python train.py --parallel_block=false --extras=["some layers without attention", "local attention windows", "shifted keys", "gated attention", "exclusive self-attention", "value embeddings", "hashed n-gram embeddings", "an embedding shortcut", "skips across layers", "capped logits"] --init="normal" --init_std_o=0.0128 --init_std_down=0.00639 --beta2=0.98 --decay_shape="linear" --doc_mask=true
Each number is 128 + 32 x the weight over the matrix's rms, rounded and kept within 0 to 255. Layers, rows and columns count from 0.

# layer 4 attention query, 96x96, rms 0.0923, rows 0-71, columns 0-95
[[ 93  78 102 155 178 135  71 199 105 124 166 138 121 153 163 177 120 190  89 162 133  92  53 171  64 108 103 112 137 175 129  84 114 141 133  94  75  45 192  52 146 157  96 127 131 159 132 164 126 148 169 110 114 202 161   6  87  88 126 166 138  57  98 154 161 156 142 156 145  44 187 135 171 104 112 164 105  82 159 138 162  98 167  69 183 184 137 117 110 143 125 166 134 162 128 118]
 [179 194 144  81 180 120  47 164 180 142 133  38 160 128 118 174 189  54  98  81 132  96 137 102 117 164 223 149 166  79 188  94 120 115 103 136 157 156 111 159 114  93 171 215 139 128 113 133 120 123  88 171 125  84  81 122 144 129 141 109  87 108 174 133 123  61  88 115 153 120 130 131 215 102  41  99 138 123  96 121 129 155 135 105  78 162  80 135 158  85 173 107 110 126 123 126]
 [170 135  80 154  49 122 210 120 115 160  60 119  90  93 105  39  87 115 196  74 115 186 209 137 226 122  87 125 130 139  75 186 153 107 124 125 191 133 101 144 155 129 170  96 104  81 162 107 159 106 128 128 166  81 183 180 143 138 101 138 158 191 124 134  71 178 121 105  76 142  91 120 119 142 147 106 127 174 129 132 122 102  95 185 124  62 185 118  91 155 138 157 157 103 144 130]
 [ 69  79 114 151 130 149 144 159  71 111 152 185 101 158 127 116  66 200 105 179 156  94  81 210 112  97  53 102 107 173  72  96 118 137 100 109 131  53 191  67 161 174 117  50 133 161 126 188 163 159 185  87 115 177 153  90  22 129 120 193 184  81  73 141 121 150 133 149 115  67 145 173 101 115 143 139 117  79 195 173 123 125 142 122 218 191 145 101  78 149 116 178 155 150 125 130]
 [176 171 135  65 121  65 157 155 149 140 111  79 149  89 162 107 158  69 173 144 101 192 199 115 140 140 159 181 102  81 118 170 169 137 146 112 125 169  67 149 121 104 160 176 153  91 110  93 155  87 101 148  88  73 100 154 173 119  95  80  97 126 136 113 114 123 146 136 135 173  72 120 171 135 156 134 132 183  84  77 156  52 133 168  56  74 113 120 146 105 118 110 138 113 135 132]
 [160 105  78 152  49 137 230 123  96 131 101 144 102 143 117  72  56 154 170 110 130 184 159 192 195  51  58 120 125 110  47 178 125 147 106 167 155  68 175  95 154 168 124  99  84  75 172 158 180 129 125 122 165 156 206  82  82 109  98 163 197 145  81 139  67 189 115 123  73 101 129 157 144 125 150 151 113 118 165 160 135 107  92 164 171  93 165 122  74 143  90 174 182 108 142 164]
 [116 101 157 119 135 131   4 118 184 119 169 106 168 101 125 165 197  96 109 127 131 104  87  61 102 192 163 156 134 144 168  76 150  65 147  96 125 170 107 164  99  95 130 130 197 167  75 104  70 130  56 124 123 122 141 139 147 107 168 118 121 133 185 133 170  85 121 156 141 151  96 112 123 149  75 144 102 150 134 120 106 134 179  89 100 138  94 150 178  93 155  86  83 150 157  96]
 [133 146  96 102 148 113 138 142 174 127  72  85 147  70 149 176 171 125 110 154 164 150 166  72 120 174 178 171 128 115 129 161 163 138 128  88 117 159  68 183  98  83 139 156 129 171 160  79 106  98 117 143 100  84  86 163 176 140 167  79  70 112 159 127 161 136 133 142 162 162  85 113 142 115 142  59 100 154  75  99  88 128 166 143  76 118 156 108 140 120 123 104 116 141 117 155]
 [162 151 147 136 129 112 207 142  60 136  92  93  78 148 127 123 126 133 180 157 168 177 214 165 143  95 105 133  92 141 173 141  93 176 124 161  73 100 158 106 170 154 120 100  56  94 115 158 161 152 141 148 133 147  76 115  99  92 128 174 123 130  82 112 109 149 115  89  89 113 164 162 130 108 142 120 157 108 135 132 192  96 140 155 168 130 131  83  66 154  97 133 135 108 109 187]
 [174 137  92 114 130 150 190 129  79 102 132 125 133 167 139 121  93 188 111 125 172 135 134 104 104  71  83  85 134 109  78 156 103 136  90 228 162  84 163 109 145 164 122 133  45 124 171 151 145 154 120 107 160 184 155 101 111 150 103 147 184 127 100 143  85 165 120 154  94  69 148 119 105 137 142 131 108 106 142 188 128 153  75 127 194 111 154 152 103 146  55 179 159  50 143 162]
 [145 186 118 180 125 129 183  97  46 174 141 159  74 165 112  79  77 208 188 132 130 122 179 143 134  70  97  72 118 128 122 184  93 209  80 188 117  83 181  91 183 205 105  90  31  79 148 165 156 203 174 183 135 153  66 139 107 133  94 158 159 113  80 127 110 144 131  91  93  64 184 127 164 108 197 138 176  57 108 130 202 113 121 169 176  97 162 111  80 177  90 152  85 113  89 185]
 [178  90 118 129 108 117 191 172  52 122 191 200  75 197 162  67  84 185 171 108 146 120 124 182 124  61  67 115 115 142 146 115  74 159 169 186 119  93 179  98 158 177 124  99  99 102 143 213 182 175 210 118 176 189  95  87  99 157  70 151 156 176  66 153  75 110  84 187  88  59 145 126 111 140 165 159 218  82 152 149 123 106  69 147 178  83 144 126  74 161 122 141 164 109 138  61]
 [ 95 168 167 123 205 158 106 115 105 142  70 140 126  86 117 150 149 125  93 114  22 135 138 108 134 134 164  22 132 124 110 148 164 135 114 180 178 141 157  78 115 128 149 133 111 179  97  76  81  84 131 173  96 105 143 152 134 136 130 110  82 147 151  88 129 123 162  92 173 139 164  75 149 158 142 123  93 143 104  96 201 151 142 139 152 126 103 187 196  96 158  83  59 138  80 171]
 [ 69 143 166 114 156  78 142 142 159 152  76 130 118  66 142 148 114 125 124 126 105 168 160 110 184 164 151 154  81 137 202 111 151 120 159 149 148 145 144 115 127 116 150 145 204 130  99 106 128  66 153 139  93  77 127  85  95 114 162  92 100 154 160  90  76  81  82 139 139 112  90 170 166 167 139 160 123 125  89 108  69 136 180 107 119  96 104 213 139 110 136  54 156 145 144  79]
 [131 131  96  70 112 116 153  66 167 136  97 124 148 105 161 136 181  92  83 137  58 178 162 142 117 121  98 199  99 144 147 113 105 149 102 169 144 124 112  84 141 139 102 149 144 155 137  95 154  86  95 165  89 126 168 116 182 160 102 125 160 161 130  80 130 134 156 194 129 135 105  94 149 138  90 150 107 152  76 193 121  98 116 107 131  99 149 134 119 106  91 166  87 156 143 135]
 [ 89 174 122 170  74 153  99 163 154 128 158 127 139 144  68  86 102 152 106  83 146 109  41 142 111 118 152 168 162 168 106 113 127 114 139  55  76  86 106 167 117 129 172 111  90  87 110 121  68 163 107 147 161 117 117 114 114 132 164 142 142 153 111 120 146 185 135 114 108 181 163 143  93 162 122 132 172 129 116  89 174 175 164 133 142 152  93 125 152 115 209  93 115 143 147 129]
 [103 166 113 128 158 126 134 142 133 113 148 102 130 172  55 138 137 138  78 157  77 119 136 154  91 132 147 127  97  94  92 166 122 146 100 129 157 133 130 131 147 134 130 118 143 131 109 147 135  77 124 137  90 139 129 118 111 136 117 113 143  76  84 115 128  99 101 148 143 181 181 169  98 101 133 160 142 114 129 129 116 120 155 202 102 149  54 116 118 144 180 117  87 132 149 177]
 [104 164 103 155  66 153  60 133  75 116  96  77 137 142 120 162 136 110 111  85  96 109  98 149 174  93 188 109 220  70  98 116 156  84 107  70 169 152 144 154 148 111 113 156 117 123 143 120 114 143 148 111 163 120 136 158 111 130 128 143 143 105 128 107 197 168 113  68 123 155 183 161 119 104 121 154 108 131 131 131 150 149 168 194 189 138 120 153 111 128 157  89  75 118 106 183]
 [116 109  60 108 150 148 115  66 112 125  79 116 175 138 144 161 116 136 114 144 189  89 129 107  98 108 149  68 166  86 102 153 131 101  76 112 149 128  84 187 133  91 100 108  75 144 160  84 119 148 107 106 140 153 138 187 147 122 154  86 169  94 137 139 172 170 169  83 145 184 181 107 106 103 173  91  81 160 148 101 146 135 112 156 128 167 153 137 116 142 123 130  92 146  78 237]
 [ 94 111 180 133 141 188 126 186 125 110 120 162  88 171 111 118  93 122 140  77 121 131 117 129 180 150  99  81  98 105 148 102 103 140 153 131 144 162 125 105 109 174 112 134  95  73 123 122 135 142 131 109 126 164 134  93 146 133 135 131 140 112  77  77 109 122 161 139 134 154 147 116  96  85 161 164 217 146 122  76 132 133 140 138 104 166  94 110 150 151 142  93 113 154 147 125]
 [154 181 205 137 141  86 133 182 133 138 154 106 104 159 155  94 135 105 142 143  72 138 165 183 106 146  73 147  34 135 107 117  96 174 112 165 124 115 148 108 119 158 114 122 128  87  80 140 129 106 160 128  71 122 112 108  92 130 116 139  74 112  95 107  98  80 176 150 120 118 130 147 116 136 130 170 144 127 121 117 120 167 152 120 170 158  86  80 138 128 146 145 188 138 137  90]
 [130 110 126 146  98 124 146 162 153 122  80 147 120 133 171 121 142  79 141 124  98 161 137 117 174 133 174 121 134 144 148 117 105 136 116 132  50  90 157 109 129 128  70 206  77 126 130 134 133 119 175 138 129  96 156  99 160 106 132 209 104 155 198  87 145 126 113 103 167 140 143  96 113 148 150 137 119 120 106 107 182 168 119 108 147 130 150 131 106 118  91 111 148 118  76 115]
 [111 136 151 155 109 137 128 127  86 152 182 116 133 183  98  95 145  85 155 161 110  76 130 132 135 132 108 142 135 115  73 107 121 143 142 111 145 192 190 115 116 172 117  96 165  91  71 130 102 111  98 105  66 136 145 134  99 152 107 147 167  59  73  83 165 120 167 164 131 131 143 125 152  89 127 191 124 141 142 138 156  73 129 123  84 140 154 113 156 147 124 183  82 108 159 155]
 [143 151  92 101  63 135  72 120 131 172 183  63 142 144 139  81 133 136 125 101 115 112  78 134 130 128 133 136 149 135  48 103 118 150 132 137 160 120 173 157 125 164 179 130 146 125 141 157  62 121 129 105 139 129 111 134 109 107  99 124 120 171 137 184 105 144 178 177 120 105 101 132 111 144  80 117  90 132 123 161 122 197 133 143 177  93 160 116 134  96 143 155 152  95 128 125]
 [138 138 171 104  97 150 138 101 102  60 130  95 114 171 119 167 158  74 100 132 115 170  84 220  94 112 136 146 147 145  82 106 125 166 112 112 132 145 109 120 137 161  83 141 137 138  97 122 130 119 114 138 125 124 118 141 135 123 119  99 101 108 119 119 182 157 181  65 147 148 178 110 109  86  99 156 113 149 165 119 151  88 146  81 134 190 139  44 115 128 144 149  97 159 135 179]
 [152  82 136  95  55 127 100 121 111 107 103 123 131  77 172 142 166 121 155 118 167 126 161 129 198 113  71 129 129 121 122  96 157  95 145 110 144 174 142 137 129 158 196 163 159 127 123  82 179 115 101 156 161 113 162  98 114 140 112 161 112 183 102 117 132 147 130 143  76  89 121 126 156 113 127 173  85 129 124 121  89  78 190 112 118  81 140 189 141 149  84 123 135  98 178 125]
 [158 113 119 121 162 119 110 109 100  71 115 132  93 116 146 163 220 119 108 136 176 143 147 113 109 115 125  70 129 143 160 138 144 119 136 147  84 122 128 137 157 108 121 137 108 185 127 120 145 123 122 163 140 144  95 135 142 154 106 181  76 168 139 140 158 122  89 125 142 115 167  93  84 147  95  98 120  84 151 159 169 117 149 120 130 118 111 149 129 135 137 122  86  96 108 129]
 [126 165 146 114  89 127 140 108 167 123 125 129 142 112 128  97  67  89 145 137  67 175  61 156 124 125 143 156 158 171  97 118 129 125 173  53 144  69 109 113 122 137 137 134 168 112 193 110 136 181  84  43 118 119 185 112 134 133  97  59 170  75 196 139 159 160 128 117 145 190  94 102 112 146 107 101 120 147 127 179 115 141 123 125 165 128 150  88 148 124 137 110 161 110  97 142]
 [ 76 132 149 150 123 113 174 101 130 131 132 123 143 113  63 125 111 133 104 124 139 152 133 155 128 127 125 173  93 155  96 149 138 150 127 111 150 144 123  98 102 149 115 106 169 117  95 110 124 122 132 137 103 111 108 135 124 123 127  79 146 103  83  78 122 147 129  98 139 105 125 154 220 120 146 171 152 165 121 123 134  60 129  87  85 149 144 105 142 118 131 126 120 175 158 159]
 [130 178 108 142 151  66 131 108 126 134 127 116 112 147 145 165 172 118 106 158 164 108 162 104 105 116 134 154 102 145 150 148 130 150 144 135 120 127 112 139 147 117  99 126 129 119 130 160  93  74 145 136 113 127  98  99 113 119 118 172 127 115 178 142 131 103 121 157 134 100 134 102 113 132  98 142 142 100 149 189 113 176 155  89 143 156 132 134 140 127 120 132 152  99  96 130]
 [109 120 171 137 123 127 177 133 149 135 136 120 159 112  92  72  56 123 139 145 131 127 139 172 119 160 146 133  98 139  94 133 117 149 116 133 103 105 183 130 100 156 140  92 156 113 100 127 119 132 166 122 105 109 127 155  92 119 140  81 108  79  78  99  81 108 123 103 138 136 120 198 164 113 192 149  99 165 133  63 134  87 127 141 102 147 143  84 120 118 140 110 161 169 142 146]
 [104 156 175 136 150 140 167 116 137 112  80  97 125 143 129 133 119  84  85 157 111 169 193 168 117 141 128 163  84 137 107 124 111 165  67 149 115 100 160 114 127 139  78 148 111 117  92 101 122 102 113 142  87 114 166 124 156 132 147 142 125  80 129  69 142 148 142  85 148 156 156 158 128  97 141 176  94 155 128  88 162 106 150 137 110 177 147  74  97 130 109 138 112 157 123 173]
 [129 120 133 119 146 129 114 119 118 146 131 135 137 126 135 135 112 122 153 113 104 142 122 138 119 127 132 131 131 159 141 123 122 140 133 137 120 129 124 126 127 137 133 120 125 136 120 121  93 139 133 136  96 155 106 107 124 105 142 125 139 130 126 135 135 130 122 129 130 116 130 141 116 139 121 121 116 130 139 137 138 139 138 118 123 140 128 133 115 130 116 128 116 121 129 153]
 [137 133 134 112 130 160 134 150 142 124 141 122 141 133 123 108 129 129 130 119 111 105 139 126 119 139 125 114 135 103 113 145 133 132 128 133 127 124 143 137 125 115 149 110  98 131 134 146 141 146 130 111 146 164 125 124 122 113 119 143 108 137 117 107 122 145 124 125 124 138 131 119 144 115 116  88 117 125 132 122 135 139 132 115 161 114 122 126 140 134  93 119 115 140 123 136]
 [108 128 126 129 128 125 129 131 117 134 130 138 130 149 120 115 151 138 114 132 125 113 148 117 111 132 127 113 125 119 118 113 136 115 128 131 105 112 163 137 132 124 110 145 157 138 116 118 125 136 109 125 112 133 129 131 134 137 139 142 116 110 149 110 121 136 116  96 138 137 155 127 111 107 129 137 143 123 142 113 147 109 113 142 127 117 153 109 155 114 137 113 128 143 120 112]
 [145 114 121 143 127 113 105 123 135 128 134 120 120 109 174 166 125 130 141 141 121 130 110 154 138  95 107 128 117 127 112 126 133 115 146 130 126 154 104 112 130 120 134 135 139 138  93 136 119 129 147 135 152 127  97 115 111 121 126 118 143 139 136 128 148 100 125 126 122 116 115 125 151 158 117 164 118 141 111 132 119 145 147 152 114 134 131 113 132 127 133 141 146 119 147 107]
 [147 136 144 160 102 141 161 169 123 103 148 158 119 145 119 127  88 151 104 100 103 136  99 140  99 138 122 107 125 109 101 120 132 126  87 125 130 116 145 120 120 126 112 149 101 116 118 121 163 132 103 127 139 130 180 122 155 163 128 129 106  99 128 115  95 133 115 126 127 124 130 134 122 103 121 140 129 133 157 145 159 103 121 111 114 135 122 146 172 138 101 139 149 116 128 126]
 [114 127 131  99 150 118 114 102 151 143 128 150 133 111 104 106 135 109 119 130 133  92 107  86 135 142 122 137 129 158 136 144 152 130 136 135 110 140 126 123 138 119 150 126 167 142 142 139 114 128 157 111 116 116 117 142 125 130 140 137 131 106 167 149 143 114  97 131 151 120 126 114 136 110 127 125 114 128 132 138 107 130 105 123 101 113 124 144 154 108 142 102 106 126 134 102]
 [122 125 116 116 135 119  93  88 175 136 103 118 123 110 124 161 147 122 144 139 151 102 131 145 175 133 126 151 138 152 109 178 122 145 171  64 134 151  94 173 126 103 156 126 122 133 149 154 121 136 148 142 112 152 104 149 105 120 139 128 112 118  84 116 141 114 116 134 154 148 129  91 147 125 137 125 110 113  84 111 106 120 143 114 118 122 130 122 107 117 144 129 100 156 160 147]
 [144 165 148  93  98 145 168 159  93 154 115 127 129 150 119 102 107 125 113 142 133 127 144 125  90 146 143 129 142 114 132 121 120 154 125 132 117 124 155 148 127 137 122 135  58 113 123 117 161 135 146 106 127 104 124 158 130 133 117 126 136 159 114 125  72 172 168 136 119 123 137 187 106 130 152 133 148 143 113 114 161  89 123 156 133 122 147  86  77 133 134 155 113 115  96 151]
 [143 158 203 122 143 120 185 144 106 126 179 110  79 140 141 122 112 104 127  76 104 173 162 131 100 121 139  75 141  83 119  85 104 104  82 168 130  83 129  95 124 170  64 108  76  99 110 106 147 154 131 134 159 117 117  99 139 158 130 138 105 152 136 132  96 179 146 142  94  67 155 175 134 147 128 157 180 124 184 166 170 136 103 161 150 168 169  94  99 160  75 134 154 100 121 148]
 [125  89 128 149 132 139 103 134 133 123 130 150 146 123 134 130 112 155 118 115 103 117 127 119 139  95 136 140  91 124 122 126 128 115 117 113 128 119 131  90 115 116 108 138 136 127 120 142 128 126 103 156 133 145 144  94 111 140 147 100 101 121 163 126 143 161  90 119 167 139 115 150 143 131 117 148 125 129 156 155 126 177 132 118 115 131  93 150 171 122  97 139 166 113 150 114]
 [106  92  50 128 102  82  52  69 171 117  78 131 147 113  76 188 181 127 135 128 167  89  87  72 200  89 111 155 137 186  86 170 168 119 150 163 123 139 144 153 142 138 162 163 189 172 142 132  88  82 151 157 144 129 136 190 107  89 137 161 145 102 128  84 117  58  77 141 153 125 101 115 110 126 120 110  85 126  69 139  89 111 127 110 105  90 119 185 195 121 171  69 123 150 183  74]
 [133 160 143 132 147 153 147 160 112 128 171 109  36 136 156 112 115 118 174 105 163 123 157 134 132 172  91 140 163 113 155 109 120 127 174 157 153 135 118 146 149 142 111  95 137 123 138 140 121 141 160 104 135 125  82 116 109 171 132 120 154 148 100 152  89 113 132 122 105  82 130  83 106 121 159 151 172 128 138  92 130 129 113 175 133  87 174 134  81 118 145 124  82 126 126 115]
 [170 103 144 152 151 182 126 131 144 146 134 129 164 121 198 152 145 135 175 132 102 155 108 146 141 129 154  86 128 149 188  69 113 132  68  88 149  83 135 113 116 117 162 127 155  77 141 105 119 148 127  97 106 145 133 128 174  76 111 161 130 110 183 116 149 134 140  92 108 131 140 139  91 160 111 106 154 123 127 140 156 107  79  86 144 135 109  82 113 130 136 128 128 108  89 155]
 [199 185 173 124 146 103 158 106  55 176 199  98  79 155 147 118 110 125 155  77 137 152 100  85 132 134 197  42 109 145 150 115 129 135 115 164  80 101 184 126 163 165 120 125   0  89 152 166 141 211 217 106 172 131  79  94 154  91  69 202  93 114 113 161  80 179  95 169 102 111 136 179 133 168 119  99 161 109 160 151 124 164 164 159 131 102 181  67  46 144 118 119 141  65 109  84]
 [131 165 179 131  88 155 154 165 107  86 163 158  33 166 155 102 116 105  97 159 143 122 174 166 161 136  37 165 158 159 164 145 131 144 166 173  39 157 157  73 120 180 223 202  94  83 128 174 184 115 113 167 106 157  66 102  79 180  86 159 171 187  63 149 123  92 140 204  41 119 152 133 120 141  84 135 172  67 106  88  86 116 172 153 105 122 101  87 128 161  96 156 173 142 158  98]
 [144  39 138 135 119 159  98 132  86  87 142 118 173  66 207 132 128  90 147 104 149 178 135  99 180  91 137 122 172  63 148 108 193  66 192 115  68 128 200 164 152 121 122 178 168 101 122 160 122  99 142  74 164 151 108  72  88 103 148 160 177 154 155 157  91 121  94 163 130 153 177 118 155 157  91 190 103 105 109 132 107 147 105 164 118 108  77 136 113 132 122  77 208  74 103  81]
 [214 141 131  95  93  61 210 106 123  51 153  99 128 206  90 130 169 136 126 158 164 177  91 187 138  39  62 122 166 159 107  56  37 115 106 164 115  86  96  99 117 129  82 144 124  79 133 142 145 168 114 155 151 148  99  66 176  85  86  71 143 164 189  97 153 128 102 106 129 125  80 207 118 166  90 132 154 120 157 191 203 169 187 164 185 136 116  65 101 168 130 125 179 121 151 134]
 [ 94  75 139 133 100 130 118 101  84 168  66 158 171 140 181 114  68 156 123 124 199 170 176 164  95 140 158  79 181  85 151 107 134 123 131 100 101 143 168 238 117  77  85 133 138 123 117 172  88 102 130 119 142 185 159 101 110 135 127 167 172 120 109 108 103  72 149 124  89 165 129 149 104 131 104 146 109 149 118 104 129 128 125 143  96 146 115 153  79 142 187 162 194 170  70 128]
 [102 130 108 200  88 144 147  99 119 119 125  76 158 197 127  94 165 161 103 103  89 160 126 202  74  16  56 204 157 194 164 127 122 159 105 146 110 100 134  90 121 124 196 161  67  74 128 148 132 170 107 168 171 187  83 129 115  59  76 158 112 136 106  95 188 124 160 185 110 106 143 181 135 218  70 131 172  78  64 146 148 139 137 115 144 185 107 178 125 166  81 113 125 156 129 114]
 [100 219 126 165  63 120 110 175 123 119 197  90 128 103 132 115  87 147 130 112 158  86 175  27 153 183 147 140 141  58 130 140 128 146  89 209  60 112 230 107  94 139 206 174 122 138 173 161 113  80  96 149 202 150  79  69  92 125 144 192  70 194  92  77 102 189  86 177  43 141  96 218 104 136 107 102 148 111 120 196 134 160 123 128  83 133 175 110 130 117 172  91 177 112 131  83]
 [119  64 151 114  96 144  89 172 180  86 139 175 134 103 176 138  88 128 152  82 105 214 153  87 244 153 130  95  80 112 138 102 157  75 137 100  99 114 160 128 117  79 107 142 162 106 212 119 139  90 134 169 155 148 143  77  51 135 148 169 162  92 166 178 139 142  41 121 168 119  72 178 153 107 151 143 150 193 119  90 122  71 102 132 166  70 103 149 132  68 146  65 213 113 193  58]
 [134 124 176 132 154  85 105 103  87 173  93 176 103 142 116 159 128 125 127 133 131 163 138 138 198 132 125 105  76 128 126 142 159 113 184 100  93 132 165 103 143 125 162 124 113 144  87 134 142 132 154 176 142  90  74  85 108 116 111 165  87 121 144 146 132 105  62 144 105 100 155 150  95 169  86 134 126  99 117 107  98 159 179 148 118 118 137 154 141 149 181 113 142 124 126  79]
 [ 83  89  87  95 102 119 106 132 126  98 138 138 119 163 134 106 180 127  91 166  83 139 144 145 165 131 137 119 118 164 117 153 112  99 112 152  75 171 192 114  89 137 165 177 155 191  88 171 148 129 123 188 167 131 112 144 135 152 143 128 206 159  80  87 104 114  87 158 122  91 132 157 130 113  69 145 135  85 118 104 122  95 112 138 134 117 110 177 171 104 104 111  90 154 159  99]
 [164 157  98  90 117 125 138  77 173  83 108  37  70 149  89 139 112 132 136 134 195 152 138 139 126 151 148 186 109 119 163 101  87 173  42 151 154 121  91  96  82 133 120 117 163 116 140 107 160 132 133 178 146 170  96 126 147 104  81 179 137  96 131  84 205 112 122 121 155  95 135 103  97 172  52 135 192 110  94 176 111 175  99  85  97 124 122 184 158 141 151 131  91 199 147 148]
 [ 96 100 114 145 170 108 113 146 159 141 143 131  89 163 111 119  73 123 100  82 131 120 112 108 152 208 132  92 126  92 118 125 112 136 157 154 156 132 156 155 121 126 161  87 166 140 111  94 110  90 186 189 125  93 130  95  89 133 158  74 101 121 104 101  72 148  77 155 147 116 114 189 113 152 173 108 160 129 138  84 136 117 183 193  93 154 124 130 144 129 177  36 115 167 125  79]
 [150 184 128 111 147 149 213 186 160 174 170  51  94 134 137 110 219 145 167 149 213  88 116 123 101 144  78 152 120 175 119  69 121 146 191 146 116 192 113  59  94 155  82 107 116  72 161  96  86 129 172  91 108 120  95 120 165 107 136 180  85 178 154 168  99 120  87 104 132 114 104 129 110 171  77  60 103  96 124 128 130 167 164 101  34 112 199  77 178 115 129 147 146  67 133  82]
 [129 118 137 154  81 183 135 106 154  78 141 125 138 133 111  87 159 127 163 137 164  92 116 205 146 113  46 200 206 146 150 130  91 105 155 145  56 144 148 112 112 141 130 144 105  80 193 164 140 120  73 103 151 154 132 188 136 111 129 176 130 154  76 122  98 135  98 102 107 151 147 111 113  96  80  68 132 115 105 125  91  95 101 102  70 127  74 163 156 179 119 157 156 132 133 155]
 [114 176  88 112 167 155 101 161 141  82 124 136 147 137 164 118 105 124 139  93 107  77  90 109  75  98 147 115 152  75 129 142  88 123 170 136  81 105  86 107 127 114 118 151 128 142 190 108 176 192 119  97 175 119  65 161 130 126 145 129 141 150 185 166 117 150 136 115 152 166 134 121 182 127 118  86 122 137 114 162 106 172 106 177 170 110 149 135 136 139 101 110  96  77  74 111]
 [214 114 146 123  97 112 125  76  95  73 173 107 166 172 120 147 135 126 125  68 136 151  81 159 144  85  98 159 172  66  93 105 205 145 120 153 132  73 128 116 112 108 169 146 118  88 141 122 130  95 132  83 141 118 118 148  75  72 109 118 143 154 121 119 176 162 164 102 108 153 154 127 143 117  97 104  95 140 179 176 104 191 162 109 160 173 111 172 143 112 150 131 184  86 143 124]
 [103 193 112 146 112  72 169 148  65  75 219  94  73 173 107 120 125 105 186 125 255 140  70 188 163  59  16 145 163 164 160 100  71 143 120 242 125 136 139  71 158 207 173 194 100   0  84 227 129 162 182 114 188 163  94  80 155  63  50 152 188 181  82 163  33 115 121 119  35  41 176 175 200 199  96 238 196  75  92 183  87 187 114 152  81 156 121 153  94 189  81 142 147  84 152  53]
 [142 197 108  77  91  92 129  74 121  80 143  94 115 132 118  90 170 100  95 147 153 172 123 160 134 122 133 199 137 124 115  91 125 136 170 168  90 146 127 110 144 178 101  77 182  97 124 158 104 133  85  53 149 107 114  93 107 126 128 131 192 171 146 184 148 140 125 130 151 206  87 162 113 169 125 165 117 168  84 170 173  93 113  97  97  48 114  99  89 168 203 143 171 128 142 129]
 [135 107 139 124  84 171 151  94 127 160 130 110 109 173 114 181 150 156 134 140  74 101 109 133 131 131 126  19 194 128 108 105 134  50 168 115  76 153 115 121 104 156 145  88  76 157 112 105 128 173 126 148 184 140 153 163 137 137 134 160 115 176 138 116 139 142 102 122  98 134 148 180  80  98  85 114  90  88 157 134 207 117  98 137 157 105 125 175 154 160 127 117 124 120 145  95]
 [ 67  85 110 103  97 147 145 118  95 105  96 192  89  60 107 153  77 187 141 217  88 105 157 151 113 150 120 147 129 173 142 129 142 137 138 128  68  79  82  96 141 132 121  49 120 183 148 161 107  74 145 149  94 160 158  91 126 159 128 128 162 152 104 111 146 154 163 136  90 139 135 148  41 109 152 143 120 109 158 152  86 145 153 164 160 171 130 135 127 128 122 142 135 133 132 137]
 [ 50 127 113 152 172 125  71 160 123  72 217 155 123 163 133 126 144 180 100 134 140 111  66 153 109 127 132 111 116 116  90 130 102 119 133 119  71 107 180 139 149 107 133 121  96 120 147 120 117 141  82 129 152 189 129  88 150 191 116 100 136 114  86 150 135 165 119 164 119 176 198 141 111 159 143 124 148 125 149 177 187  61 115  61 143 140 132 118 119 123 137 100 116 164 122 124]
 [ 68 130 152 127 219 129  72 165 132 112 147 123 191 162 126 127 188 139  75 101 157  70 103 124  68 143 130 130 127 183 156 150 117 105 149  79 107 151 153 135 110 115 192 147 139 129 112 106  97 168 100 113 101 138  64 112 174 110 116 140  42 125 127  99 154  88 131 135 170 153 144 143 162 144 142  92 140 102 107 101 153  85 174  95  96 204 137  99 130 108 146 108  91 166  66 161]
 [150 124 173  83 120  90 144 127 175 215  68  89 138  75 151 163 132  78 138 116 131 120 202 129 146 167 186 115 138  88 171 144 130 133 155 129 143 155  87 142 131 142 143 174 156 121 101 125 128  80 151 168 109  67 118 146 128  88 105 128 119 115 133 109  95  56 165 100 170 101  75  98 226 106  52 109 118 157 119  96  87 131 125 203  88  91 123 100 172 115 158 113 136 118 167  98]
 [232 149  72  24 105  94 192  90 109 123 100 134  94 145 128  88 134 127 159 125 170 187 177 137 174  81 175  98  88  32  54 163 133 161 108 187 122  90 157 146 187 148 131 155  89  58 134 132 189 116 144 146 149  76 150 166  83 152 102 106 203 115 128 163  72 172 140 144 103 135 143 154 140 114 126 100  84 141 120 152 163 123  83 136 159  60 173 115 111 183 104 169 203  69 146 118]
 [133 154  83 209  77 142 102  79 102  50 236 185  93 189  90  99 113 155 144  70  88 170  61 129 126  57  23 172 114 130 121  75 126 114 100 175 139  82 214 108 127 143  69  71 106 114 146 147 151 194  64 107 199 162 183 104  79 163 152 154 209 124 146 159 149 186  99 154  77 146 151 129  67 143 167 167 134  83 135 201 123 154 103  79 170 143 101 185  83 151  86 146 151 131  98 115]
 [ 90 142 120 197 139 212  75 154 142  78 149 133 162 130 139  92 101 193 112  89  85  93  27 102 124 126 136  83 183 164 139 112 149 112 122 106  80 176 167 105 105  96 167 140 167 151 198 107 111 145 100 103 164 134 155 132 127 177 143 137 137 156 128 115 158 139 128 143 185 153 165  59 100 135 113 120 129  84 111 123  89 143 111  73 160 146  68 146 148 105 100  67  80 148  92 150]
 [125  80 183  97 187  69 130 180 166 177  14 111 147  63 171 174 146  88 138 129 132 137 143  88 180 212 184  75  89 145 196 103 122 106 185  93 113 188  74 150 120 119 165 120 201 147 112  94  83  92 181 135  49  76  72 150 153  90 146  82  83 108 144 139  87  86  84  88 203 140 117 136 164 157 128  91 114 169  78  52 112  86 156 131  80  54 164 129 189 114 184  85 120 129 180  95]]